python train.py --n_layer=9 --d_model=96 --n_head=3 --n_kv_head=3 --head_dim=32 --d_mlp=384 --vocab_size=4740 --activation="tanh_gelu" --norm="layernorm" --norm_place="pre" --norm_eps=1e-05 --positions="rope" --rope_base=10000.0 --rope_fraction=0.75 --qk_norm=false --attn_scale=0.177 --bias="none" --tie_embeddings=false --parallel_block=true --init="uniform" --init_std_qkv=0.0511 --init_std_o=0.0511 --init_std_up=0.0511 --init_std_down=0.0255 --optimizer="cautious_adamw" --lr=0.00254 --beta1=0.9 --beta2=0.99 --weight_decay=0.082 --lr_head=0.00943 --grad_clip=0.5 --warmup_steps=217 --schedule="wsd" --decay_fraction=0.512 --decay_shape="linear" --final_lr_fraction=0.0 --batch_tokens=32768 --seq_len=256 --doc_mask=false --train_tokens=150800000 --steps=4603 --dataset="wikipedia_en"
Each number is 128 + 24 x the weight over the matrix's rms, rounded and kept within 0 to 255. Layers, rows and columns count from 0. Numbers have three digits each.

# up: layer 4 MLP up, 384x96, rms 0.112, rows 261-383, columns 48-95
# down: layer 4 MLP down (transposed), 384x96, rms 0.0984, rows 261-383, columns 48-95
up261:148114145123129135123102113140157111056135106122100147107102161144121132125123123103117108133135144138141120152131119149107119132124133154104092
down261:100110146141148120127115127132129140160116112125098126109137114094127143150117131102139112122135183112135133129158115109163123146127115114129159
up262:144128128118057125120124117104128151102144161116124149138123138128163133128125122147162087158165103117130106149144118135119123151100119087107111
down262:137127095127125115166116110132138122130080097132151104118113140111153126126089160142117123113134146135141149159157127165100128138081133155135123
up263:137150152165125117142121124067088130122131151112122156145125096189121146104075121095131108140108126072098124122129077130150138185117106130161081
down263:084167102129138136106141125102114128134104105127113147137127180116118143135149165157092141132110126145118154122108194151142127148133121131158168
up264:155109108103102073162158097094106138092143104129142153124155158148154124144104120148147110141160062110123108163160082162072115124176170107155105
down264:145143137143150159192146095098090136154075119153166131149124083100101116119096147146116163144114145150158127153138126134083137116127145105155075
up265:167153149107118126132139123116117109138128126155114167111135129142173168104128122116145131122143115122152121131104087170126103120111110135141152
down265:117132134141116150166103098156112145114128155134137135132101103133113130126151123119143146099114124143110096108142151137141142115136117135130138
up266:155151096077128150120130119130110099151130125120127123131118169124136127150116128133147135148162126131152176135153070130120084105120138110097160
down266:100077129127089109162114163121117147120138148111123133127153122083150093142161140134145152133105083153130115163134146153170179108166113099140111
up267:133129118129124126114170108121164088134104143104099158112187135144164167122162089111123110119163112116144106151178117123095110113107153128123091
down267:151081150094117103129106135144128113128098149112141161144130097186116104109124128106112154167143151094141130105125155088116135143143122153143129
up268:127142105097136085101162107110119122119101140116094161139189149132132146130100132123141104115134139137087095147153152162094093103115152176144145
down268:117135088135114124163121094164163133093122098180153159116074152138148150116154152110113110132090140095131162107104130070121127169155108101145147
up269:133106119133095171106130105115143113110115169117127142122151149138136157128130087116115124129127160119158130143123120142101104108128100085140133
down269:118163127120133118128119154160100108090120077094165140133113129158142121123153117138117146130145091121109116134114160098146115137158128136143130
up270:160166094064110162100085177120130161131076124127159110139116156141098162108105110161137136114118121125138131150129085153105126127077144141136088
down270:107124105135124138132083135161128117109118125108157136139134144110147103112138078111118121120154133150116132154124069099174123130138094125110118
up271:125111100128100077102105150096134150123136121141131138187129133158150137124065137156130138115130104119097122153146095130111135167095131142146167
down271:128128140092117110164152129106113120138153113129136108114115148124106177151140113084098144126167094132110097150110141133147149133153128123119123
up272:135127127090163116090149155117128124120137078110143087139113134146116131072110112118160129122156113130150145129175091143109124115161132108070129
down272:088127140138169138166126129124151126138115119140114162115153148063147141135156124110129128129125095131119140179133118109120144160109094148143120
up273:146116121098130100118058139060110125123104126144164130093160168168100147120117162129162118151106115127108087105140141149136159119103133084126128
down273:125103171116128135152127128113170135152147123089145154089137098162158112114123147125143094101127050098116101181145124117133133117115154159116138
up274:104095101138073139116103150125144110170087106114102135105107157141125162131103125145142154142092123121142093171154110126097129179074180103139144
down274:103142126139153120142172111121149129145154153088146124127136117123077096100122130147136133101114137116144061154147124153128102103129089123164144
up275:128157116129107093112104134114152158114094101142111157124159127131110136101144162159119131120155135107146124109142106122078125120135137106102126
down275:107116057127141110138111129111117121114118113157135126151097142163135108127152082099154154116084125157144145107183125131170152137128151116157124
up276:176097116091151121110114173115140135102137175112156094133119162150128158163144101160136186090111114093164147141118100131074152114139096130127112
down276:114156119141121158149111114111188133120123105140151134144118132088112127119119136129129107170092199146134055145103114140120126149084136132130088
up277:120127136157147151138129158134157130126106115165149138111104124129122175073148099092117122144171124119152133146134110121109099115137137124141093
down277:149131191125150111126097122129132129121110114102148139108137124064113154175156140129075161154132134137141168132085146109151093147101131133124109
up278:129148150103132087136106120139125111123131115169130137104086166165131177126111110120112130162087035150136089164139121185073141128159138143150123
down278:084111130157107132139151090123145167144089106132132149129138149106124110088055096135137138094141114164164095168109140144115109134163116165088141
up279:146112124097136126128110143158155136045123111138107141111096126142118141117093130070110169120117132117111127138148162157119123120130153126103059
down279:153123141100102093100156154109150070124128100134097152125117160114119136202148170128144134132180181171100125159169145065102106149128097139170156
up280:166161089138125128081110168110135114155091114145133132123114133119151131071123110126159108125158139149113164150092117122144101088151112128091172
down280:138144141134132148112132164096120113141114119127123144077133101059113129114119133075078154178127157153147096147109142131131100119124114120120144
up281:153150125105131118118117146088100088134126132142132130117107113161123145120146076161172105151152138138132159099122134166136123103113126090098115
down281:117106143186111097168153087139154118155146140124135155145115134126131107130142134126164132071119154144102121120155113134136103169093153123145139
up282:154101054085132107140079118142109159125061168135120101158106183175094132141101115133146148181137073125109171116102096146045129120120143116116120
down282:075090108127110162100140133068098147133157153124178103148162166128083113124109126118160085091161152124111114159134136132104113071151156160165082
up283:150154058108110144097088127132139102136152117125075102111121157131135148133144101124181092119125162114083136141112094160116128145131120129123128
down283:143156149146110138088131162111137141154125120168127118114131092122173101094096124164078090170118119104190133148089162153123182086131120101139135
up284:148080114095106138125117144120143141143127098164143156122129142141119148120074153104136182107137121139124117144119130158102130121111140156139122
down284:142148116114138101118165165116125116103130098107083108122131171142126113131172176132140121117099142146128098117126127097136139104106166094139150
up285:144116123127139106101164177121144087124164105179112145123130107125134166116123093152119152152170129141161131114138101117113112092165148112118125
down285:096160097129145137084088141145127163134117151115091100107105156131132130074125131201112118116171126136116087097121128143127133121120183132125112
up286:144144143149106153105115136130084106107153169146123158173168148135136137109113121159174153129129091088130104146132147111130112133147099104109133
down286:159129149119117097119121115160153117136124136128137143149146112078125145150147122133107078107163111152117142165102086172117147152124156156133153
up287:137132144105136114105114104160073123076112113128101133138116117142114148105103128168139109135143137109126097114090125133142097121142133100160124
down287:100141155149133149114122095076121149101136129173120163130147155109118106128189153120141127111151085106112140121166090100093124123149142157115092
up288:149108140129117085103109109147089162124121134126160158079149149128182145137129115124145110117115121104135162102165111138133147110123095161141124
down288:120153153126109151098160094127086147106134157149145137174152149055089105120141120180134129168144139117133100142081124122127110127132123136118172
up289:136131114135092127121100136152124139119130164104089094127139120130108154144108145165127108104107134140113161168139111132125104102117139117141094
down289:147130107153113142151123166097122157140124071133136135118155106095154149136114148089093082148149130141108105137140149095164114108155161130099083
up290:096117150108113111125112085132133102147135124127127080115201126134147139139103094129150137109109121107166146167143132131086139138121088168161137
down290:138151141083127103160181136156117139107143148095099134115113106072112115105166109100105153137144118145085106101154109102144114123098103135129128
up291:123091148083135128150108099158114148118130114093100116107169153159141128114123144115146139097122092100117098160123118153045131138118131150162127
down291:134107142110114142189140139112109133152112103118128113092101137082115137156150148108158150134148135106119127130120152075143142137134116123147126
up292:134121110152131152096137161152111120117117151145103114104134134128116157123090109103123083151156140112194127144118113152117159121138141153135062
down292:134105129160089082097123119102095134107198166119140137081183143152092115149165139143164126110123115139095119101141127123158147116128134142129149
up293:166097121076140102131135101159135137100130144157141121148130146144136177153096053161137116161139100146113131131163123133103091109118140163134106
down293:173138156120134167112121114107133140175087102120166120128139143127097118129105129126085088115169118118139141122125109147122123119167137125118163
up294:122117059100140125135149185141134157141087146107140122122094163137176177127068115142116159122123127117095105141148124119127107122109140123118136
down294:113092114126146135114091129157167145127141127124140089171115121163080153094174112124148091132124090118152171138127159094143099115151172115149105
up295:120136109121118171108125128149149109124103106091107140156113148136162120154110135158142119123145152069150153112115100185118089146137119130130110
down295:128162137131152138108118115135095160088140154132154130097130111091115102108156108138127152139106187137149146142116110115102162118123104119141137
up296:142170083130115155103128166150137091106120116117099144110126131153099140111120056154171139092168105121143126156107081143161123130118181115103097
down296:100114132134134163138183153188132117112124128117138151091134142136143104104093146098134117115108115114091150124102124094138087113123134138131172
up297:121163108088094122098134145111136177114150184109119073135109098146074167136136112163169132127135128100125118127112101126098114138108111111135095
down297:136120134152097100105117127115135152132152164146095135132135095152120136125121130158070084112136119125147128104133125116116184137110156136111122
up298:131148150091092116090173134115121121116139164134127134122195126144131150090119113141143139133111126138100095140134123170128138112146156133081106
down298:123158129131102105119111140119130117121133150146165106089115143123131109138094118146096126141140166108165126108121121111102139142092090191162089
up299:130152119135140116109128154135107116152140141115115124155146148124128124085143114147144129131136123144108107145103101184111119104112119120097126
down299:159131148123137122114101098122138095154164122124131120105157116036110113138126127099130108146150153163164103146126128122127102136111072156099108
up300:127128117104101131116109162132089108155098123123143160144135133133123164127058115107138078131157152084097144183138157164102170126112138140172137
down300:151110113151152174118126101092126166140125142112124078094156118162152087117118109124128114128128106147167146103151092126130140191144156116116099
up301:136164101133165146090136160122099136091117146138092092156105134146126151140109136162151142134146123128137089124083115124122134112122138086162130
down301:133059132113087126174146097143122109135123100109139156111132134121147136093164124081099132138113157133097132137149141122128106130149121159152133
up302:121103141123111130137074135188129151106065145112155081146146146134129121085111111152123101153145127074148129140163099129075114138113131140108118
down302:096158154184129130124141123164131119164077144113114128080161170099146098165095116127116094159198100134088090179115101132134151157086110103104102
up303:121150124086118136133163106100121102070148105170126127146147134141144127101131127149163143109141111115137123134131136128145102140119117099097123
down303:134097141149122150141099102125133135176092157121141092083123132105133145141139144085100121141104127152140122109129089128147134120123131102113137
up304:136132092120151151122102135123103111115112112145154114159120134163146148119100106115139112151121133130135147143133136129094073127099163196122141
down304:147151134107106111134161117151143143164128138101132116153149136115137107129126120139099148150153149119102133165134200118125150121089100118126143
up305:199092140118140125121139162113107082126136149105157113141098141155138147077141117079118113118121127130159122136170116148120158112134116146136082
down305:113129131154170121115131117145098177143123088141102146147135143132146118109139098164139087154154127047162129147142106143103112160164128144102134
up306:116103091134094114119153143169155116137098143125096077138161123142121153114115124119138113092109104103122111174122131137095146112154114154161105
down306:125146129109136106153151118168128139090132142127115123098111117102103137163160116113154132127123155157120120187125106089170108110152145133135143
up307:136117123141124129105114171082173173144141164118106084102100127151129140168066116156175134089176078131120146121132102121150127146150146113144083
down307:151157117117086118124162116116122099126147096126128148152145156103141125124101149127108097119161123116120110126102129085203162125145108107114106
up308:128138094116159087103129117118131140143135110100133085141141164142128112120077094124137137107148117132144137151110116118101137115125080165153131
down308:130139177135116144157113094158140113162137112134115127141145138129100142130145129105130134119097107080105146114125128134141118167168133143132115
up309:134127105168129152109107159151147109118098116135105119100131157133153152129110124113156142151155110124120107134122145130129133158103139142108088
down309:123140130160146128190130114170158099079163106135140136141120094072152129093135136142119111120114138138140143111085131157137092149128136139095099
up310:141137085156144113137134171111135091119160073105131145175104112140135155116132124107128085135155120140106128144120102122085096155102158074127097
down310:105127136116130124090097153168091138155113151105142109152135161143114160110102084157174142112126153156142114134148111128135080106152141124134118
up311:132141095100125130124140121129111093126153118112125112121133134142128151145135127118142142157094123135110136163126098129116140139113123118164181
down311:146129138120133118113120091130122134131121147133107132158133129094144086133099124134144107104161096166123126120133156138140107116117140137150099
up312:161153111115147099091098141138139103092129097133110157161114158141130163097105081126129094140154153130112152125098111112123151119118138135134089
down312:116112161163114166087105156146124102158115148107121142121155148161131123122128108159138110141149155121118147135162144114075127119145142139123092
up313:145150124144109114109108121121115081108154126107098150139126129149197153078114120135174130121134096128161075135131143120112126134134108130107073
down313:110104123138186115158143103153093127125139121109141151124118127064187164125106114132114140120089122125131137122131148121145123137130167115108124
up314:110145120147115108147131143125110133129111132135128105117136129138114136109134133160162153129143147117145136155147082116130147114111177158091111
down314:118112140160139114138118105125121121095127125152124135124129102135091094157131131139161107149113107121132132149125147097115147135123116094158155
up315:137096130110127128101080100140155164092103113135131146110119156149152156119156099114129117110123118083134127194123100159116094092154167129156149
down315:142119126168117108157176143140095076157128152169134169116123120132106138102079145177147110145147135155075166122134147084079114131149121130129114
up316:144137114144161153106126152187130098141101160123074116111120142141171161146123109121124134120136116102171138150111099133094142113155137133077087
down316:182144158139142079090139115137151143119168177131136123080110155140135131111157096140093127150096114107137127151136111106137112158132128178098129
up317:149109073112106077134150077147124103084116138120114135130152201142135150079107107105130128075135138112127102113132132125109042103080119130172127
down317:153127193128108159117112118142133157102153146124142097124159130047097114135092089144151147121131158149110109127138107137143155130147162146131147
up318:139131099088145082099092115136093165103091144124139128120138172147128151121128144142162129116078118106155131129180140152132112109164110156122134
down318:099119149125152156153164144163157148179129131150098085145168131130150139117097076135127130115151045168123121182145099134123180144119099112131080
up319:128166117132106153122147098155129126113140179134103088148110111133141125138083109166176122126142115122132136185143117170142129149098141119143122
down319:163114133110093180132118135131142105158136139150152109083125115107151092113135119117131111117138156131134139136153165127080126152115130109113120
up320:132100156099123106128124104136108155088121138150111071069163145154082134135109083121108183165123091077128143154151123176121109109130123166121095
down320:049138109166142133194142155142108125166124132128140123159138101114113141096126105144079136109097099112112115169058158131171104122075128129138149
up321:117131087115138087143121103119118144103098156129154148121119084172150152126107108174150131167138077143130140129123130145075106123075163094141101
down321:143109148116120133139170095133139117166133104155128101099099115134128117177155179115128103149176112119146112144132139119098139106125128117151089
up322:151110132117114122134112111088100131126103069110156122128120163164157140164111118160156089107092104083165104178128104159093111156087132135164130
down322:164137073128131137115138130108137146199114141139118130146138099120101144085096134109158109164132132130128098128133134144061142153162137113140163
up323:147095056120147121105143148099153168126122120156095133115143148131132151105163097128130176125125083094130123145160133106103107115144116157177104
down323:113070136137141103158146113159123089128112135135138098137133138103100151129143161117141143156128135127090146130148135134124106117105093144125104
up324:133156134133143100129106133129182126098148146118115121110155114135153146084096130100134100166149125115148132130136136132125144123106108138168149
down324:157162150110148119114086127110115123133131140121124112124103142090108157142151164112146142152083083161135161142102123157163147082133154148108118
up325:137135121124133121096122124142107107064077146131092115111149109160120142171140117171137126106111150135177134123126084134104111144111139107098123
down325:109130127080103112121095146070132105106161130114152089156127150169143058085153166144118130164149110116124112145127136156150154120143135135141130
up326:164112145135097136102125135130163108111118154108137129125114133136137167068113135107141148127106107082172145116133111134120094124139167105134118
down326:111121156120134126094152138124116179093165086121094168133131112122124111144165172126114160122147027123117161129131136123135075086125117104117115
up327:120130120089139154108097180112162093116109146092133124130117158130130164144118118073120129167135112138155110140128129131138083121146111095147139
down327:146110153185136113147105106119140115128160125121116116134132124113120112124156129148142139106128133101096096116121130130123135145109129128106080
up328:129135138110074104120095169112099133096126103184119108138147153162100121127059124156146094133116122100179147135096107133143121143086142123160095
down328:099147107135155097152135191137177144165168155140105149094149148182113114101118135138172101105114086113167154149096164117133135122139115135183153
up329:146104131119124063126156094126169160117107115147153110111152157122130152103105113180128142139101124128135155147111128140121108129088145152139126
down329:135127089153092164115115117178152144149145139111112120114148061151148145129158151145132101110119116116131105127096101132121137124127111075142092
up330:128143138139102150099152169144160111148107091142090132126112145133148135146102120131148099127187123112112126102123104096122164115151139120150127
down330:135127107125106143106163108112099111173114150107158139096108132104133141137145127186139148133123083149089127136075152135141099113149140141137126
up331:160144119120149080106103128103101164112152132158093125119143113165129129118122116165165121143181133075111090124107112148090122116146102149171111
down331:149148049085105132137145133127107116164076116086156152147127136171132133139151154151096113122116134150113110139133093125151114127126155134170157
up332:151124114165098066124100175144149108103097145111094122147143099139153137052095120126143114173134124132115158165148100164133142118123107131114118
down332:137155116168109128125146113134133135140132153147114118159107134132119132145111131111079192118117129150132081128144148143148114150118141129093095
up333:116155137119110143116124151139130115129143117116163160113145153125123157141098100110121158158139127096165143127085126170125135107142152106083118
down333:110119167134119096137090104125113132110132142124118126140104121132127086116111176150160093096146149135116091115149147104140129110112110127155118
up334:157087138153142093130133174101162148130129147086126115129125111157138135141091082149118105151125112103163143146085127121093111157126133121168134
down334:126122114089144110154145133114138075107143108132100153126119119098113106120158154116127119158136098143085146147102166110150152137085096170139148
up335:123114176099138104142059111167166117129141136117117099071121177178117160099114113154128120177119066136114138137127111146108135114121127116118129
down335:105110095124149147134092128108152108171102115123130166150139142119096102099144149138074130105141195114157131150153162138142110138138109087127125
up336:128129077156146085146184121168123171090129113151125124108167157177124139131109080161158145149113107096122118143125133148106126134153144140128108
down336:144111111094177150118140120173154115098124111141104142138092145115147090096160161145114125150119106133137130102120106148167109119143164122120116
up337:133123103131157086116117132101128106143097130126152112141159113131117139114122116132165137152112149122105144130103124120115145135160121162130095
down337:128149161116097162141108099139169129109142118128167130172115139121127114117139157118099116150132161119161138131183130156147111117097142129120129
up338:121155139086137112120106158115135122133115106113133171140137111127133135131114120127166139130131141121144142136160083128117138133146103093080095
down338:127116110150134109089156092096119130165158129098139132154163166119112120098103143157103108117138142112129103124158164149158108117111089141142113
up339:133114142136143126111158162127119099134134095137114157147122167126151148120134120122140124138169143133170172140130092141108165125161075149145136
down339:104156139104111135104165098133119173141136144174160154102121095135134109099136162117144172133108083113108079074128147100076128141103105158145122
up340:166107099136110167103111110122172137159154111131136122133133146129151164092137121153170139132107121130120161163120126154146125167109122117124098
down340:129175175121121139079158158123154100173152111118124134100112134065128114134120089099078122120122193115140125109083098113103113136146127129130099
up341:126139103105119116125126165122146126129124124118127114078104173125111122169116082157147128157122122082136107169110124136117145113121125082151103
down341:125116126093138136125093130109131123130155135131107130116163143188132114126105153118137155150090067132134178090113108134147155132129125124168174
up342:136140098150134128119096118077155142149168112146145078147128130127121149095101105152120128119131109114140098163129076162112149130148105124076150
down342:103126159108088150091096117138171115124143107116147104136116109094103120107112115122119122105146133115111119128152165172108130153146166109116128
up343:130170100116124113093117108139119147104159130108121128122129121173107148129121082114126159062153105119138116152176111112120167116097156087135125
down343:144111128108162127092137139117148097112140106112122123120111114158120143151136112129125087110150109078144125134165117106195153090147131132160128
up344:121157126175111106115099164119144114083127133071097129137122138136169118098132133122135136116167131154134164166136128143093111134180127142099103
down344:119130117142160120133123108140138110153108144118132120135104106108067122133151098145125091152125169109117115146149124120126142091128134175140118
up345:137093121120120116122100163123175120140110156107136125133133144135143135131028103148117131172135126134190145133122125141109116132114167090111115
down345:126120113126124111161132110138116133129125115116122143124126156133138156119165138130147135128096089146063109130137129130141106137133124092126145
up346:140072109143119077130106155128147125157137143141090137151123134138132142094105097138143083134124119114171123151124129108141116139080105112143131
down346:158169065139128178134119131131151143152110156141132138199135105118121122095109118178152146137090123161115128135137109115136151118110133103106115
up347:170122115106044105123107140120117096090116149104146128088143108149109171098094102150130158154112130104161119192166127137082092143142186122130108
down347:094147098151161153119134082131113120127085073153125134146127118178154129128118121105118143127140126127156175102157137093130099124181156128117127
up348:149171106084110109117162148154080128129130130130088092129132128140090149140120096135183088111162148117145118114126126188133120123149136092130115
down348:165158153150107158075151144113124153131160111138140128167113129189141057120116108117135162124109197111094098089149134117084124176112106123156135
up349:141125125159104117095099121127063173123144122092123078092097137168120195158119099118118110123139108106179104119190093160150116122134146080145152
down349:135150152113099134111151126121140139112127155081129098112126139131103104146104151139102135133106154160134174095143131127140109143116122119125125
up350:130124135062150115157123116154103133164130139135071113115146158136170132111134074103119157111139125081123110132135127162125091136104114105107113
down350:174129132156125118133116101107146137148130159120153127135116115109125145138091125121077131132114094135145130152156118153108109143145138105112096
up351:135115130080128114125125135101137078068134195112167090108122136145144158104100147103124166133111143109192108123124100177115149086109140109106110
down351:103118055108098112126145160139098136133112084154126106105111150124139109104187155129110117073101082107140105153118160084145098160134122180134144
up352:123094129088073088111096120152138167099159107080140132121149167124130139104123134151162108146156151104144103155162132134164110152113144125124145
down352:126123118152156141074156126149095142107123131163188141139120125094143116134100069132130118109108153148078137093108096133105063106177141152114089
up353:150174124125135122141138170112084116135097138130060128135160200134187156125126112142136076154117085134139115137120134118072119120129128132128057
down353:136144101095188156138127150147133116103127119140122193153143104133172105157101139117120132112149097108126093137167140154101129118147151126105109
up354:114141107132109133108108123160140150136157083112106134128147153128154124129097089127143138081175157106108122129105130129115126058155109141097096
down354:135086197152083122121089124131126150147102079142148127093155102096133107155099129104089117145128152128131146146115161109090151149124099134107105
up355:170142115105116102119120113160090137114149119154158077079168184129127140133071118106148128172140091137141116163142123132119139115127143131103116
down355:157131167123128097203146114114145176068132158152092106115148135097108096134125162136144137134126066152103126128159114107118142109108136127114123
up356:130159134134132126134141107091176144127076113112116108092112119151171146179134137174138107103136090150127132151146105137095088125119179139122113
down356:103129116149172134132154119165105131114115157149134126107140100170131126132086153144144120131148072106132104125167098123118136126108152098132138
up357:117157127123138109123127142165177091114123145098087129162129109157175143154108110147125197133155093094156124170088135127100145120164109130164096
down357:149128141131144124094127142134159115123152129090138119114130105105145081151053138158122149124166092156123151147094097090102096159115127143131120
up358:135167128142092118127048145129143154130104141105135174141185148135130129089125089146137157154152126124120171150107124132094121131096138128110134
down358:097104144129129118113141113153112131124138120127082118167141149106134159149165174130121138129129085177117123107132114134159146096124128095118151
up359:150135144116143110137073158110132115121110180143133103154154141157116149096120125114119140124098126138134122125141106147116101115077136105088090
down359:163172071133160151112133118077140101113142145128125128097080153148107129136121176097140112106144141171086140120110113081118190099132106112163161
up360:131084155130129099121147128135127139108165090103134112121117158169126141128124123128178092159108138076118094101138123170115102164118089167124096
down360:144119148119163173111114134122144120146080151140135108078142114096108158119090155120094140130128153155176111117108114158126098099136140133136170
up361:145149079120100124118114116105139116103107130117147137107101172143112135143110148123126121111099127136156102127151147149108096146118140144101128
down361:156128147118112095100038125150149157177152150097155115082154096117125113148154122111143080149143164121140115173096103146152167127132133155118152
up362:132148099086139077094146156109112175108155131124095112146128127138122115146123099113166099116132140110131148113113129140111064157118116140178142
down362:126116112140093126107119124157131099147119119132128157148106097099143128081158104122132143099161197158126127138117128133156143130147160132085126
up363:164106064111109092073112139152097144108139138129147119113160131137119138127114127147138111168105146135155155113161090149116115113116123175093105
down363:115125144096161143157130135129130134145117119137138140153111154132141143129116110135186118095141126142136096131148123175113104122169136113156124
up364:147100095145098107105164153110127101158131127107132096161115181123176158130115096102133103139145115121083140188155105149110155088104121163106116
down364:138111151098137149126132184147150105089135140115076115131142119163156105154110125071090150197138057153128152147140140138127095150149155144105100
up365:111118123170166057145148086142141094134146160109108085117177174158148167116063126136120095097114116136119182136120113171109162112121109088118109
down365:092171049185113115125146128137085131149125145133140150155084144156120113140144121112132111108143110095116095136088140123162127130114155139157168
up366:171102155086151169112090139131133099098147144127096138151124130143137142111113111117106139098169140078144136156112137137114113126135109177155092
down366:107125189142136128108107078138158180148110126136147085132113148044138147106137155140166105173123167133131147140141096166115141129123127087109125
up367:133148109121160149086132159108135138129090143123123101113134129143175149122113100109133149152150125114166127152116123156127148107147137122119088
down367:165143138127146104092159140094155135129151127141126152117140150161104110167145171123121135095133097110138117145114112163094082096094140139105165
up368:149134083137126141079111147122160117096104118133148140139128120142105160117133112119165121095132136119111140118181097159112132086108116092122118
down368:136134119161119137126112153116118114182112149120129140121088158118140122123136137112125114151060134109125110152138157105122165116160172136132126
up369:140078140122033106146125123157142109148120122118126129111153129149132143123111112127117112089141107103130126146177148126126119117111126176136129
down369:144183158122154149090100118147087118087147149129114132123139136155114092134105089166163156131134132116152114130116123147120113154158163097155139
up370:173139073137151089121091126101073105118110152168122076148112161150199132141094078099115112168154107140168115139140104140122141060075102118115113
down370:173137142154146144094103069113072161174078142122088077100152104169075098142097152172126136157196125104129128072083090143134166096173113142129166
up371:138160136107151086096121113093087077082131136163114136090120127161128134123129152134141142158126100128136117134115113168158177081109086102114137
down371:066148135143106145151149133145133149149132146138106130158181094101123144120143130177129137092120102136106143135100161112145105134112140127138127
up372:114124138118109123110148121106137138099173123170126095092127123150123138103100108147123145110133113100137125119129111134087152146120117104118103
down372:132154113124132089121125098160124147127123137108135145143146134110149095103116101169116107145084106138134121128100137104134137157098125125180140
up373:108159093116134128110132128115091153122166158150140066129152151138130138140071125168139099101139108081110108127147137181095122130123147143150144
down373:155104099121120099151089087149120077105183114119130109148141142161127116126149120179157141137101116136102130141156115100145132130100092167104150
up374:138127122141088119137126135128142080088113129125129120089132102136171131091078116198172154119179112125156130124135089148129117135154146155128131
down374:103149110075147145175146116137101108200115125160138149121113109083150172130076199141154143136078086112128148150088128119097107140115106099179112
up375:144097110109062128095136110094181098142081156133144109120130124127174149085104107139133119124158116103149116129157135130141112115107123122126124
down375:107144191117159136126152100155110135079136141107142113133135128125131133141136156129141130167104065121082133103131128140153176164120144114123153
up376:135122094108154122132116165106113104099144116108110138171102164122106183124124090167159102117130114145111152148116105155131095130092163140094152
down376:094126132101103151101122133130128135122136130136087109085129156096131116153151104125108191116166108171106136142107150117117163114099094133133164
up377:096124128116161110124148117092135117096125106134121088149140152135161126156138139137135168134115115139123109114137128146100139147113119116142123
down377:147114139162103131107094133149159146145140144121138154123124158124103122115149122116149089132132132084119119098131122144154161114114178135089127
up378:142121134123057137113132143129130165106146082129128106094119116145137132113131134108133128104126117108163110164164094148094132151113132128134124
down378:115132135134153099150134129149137126128130135119123149163119114193094138153114116135134156133115105148135154115128141119130098106120121138105120
up379:113086122120091101137106128119107159145125144156115118100170124158114148118144143167149152108143125136139088133159104141117109105116145139137142
down379:100144137137156141098168140118120124150110121078130113077132161109144091111128140114115132126128082136148131130104137116128144145135139131128156
up380:169121119111145112133127117169099147134118135138149130156127106129124142152103111150137146159096119089164123133124134139112118150154114101125120
down380:152097133118139095116099116108156157087137138112098136122138137135138106150132144117165135150129080113124139110127118118130108103118108154106129
up381:184118094162136119105138137120168119133102130086113151156118109151129159123135090102136133154131111142123167136144089149131130129140109104141169
down381:135139084101148117108171138168171115140129137097153132167135115131137106109133118166144149107142144128118108126139126090145143118134114140116148
up382:157146126099112140098107134102110117113095163154108142110117114134123152139117122151143095185160151121173174114102122139135115116106119136090109
down382:137105101195104105112100095161127146105133144117136113171140125145155097148148129094153124146129142122094119101170101121152127167089131133163159
up383:156149131136094133108153127104087148120123148113145120109151113138144125110119130134169147117163126139149143163133116114133107159116092115144129
down383:125114136132138083131127163118126125110126127150109134164093147121106143138140141151106129134107144096096108110133146117118141096137132109088118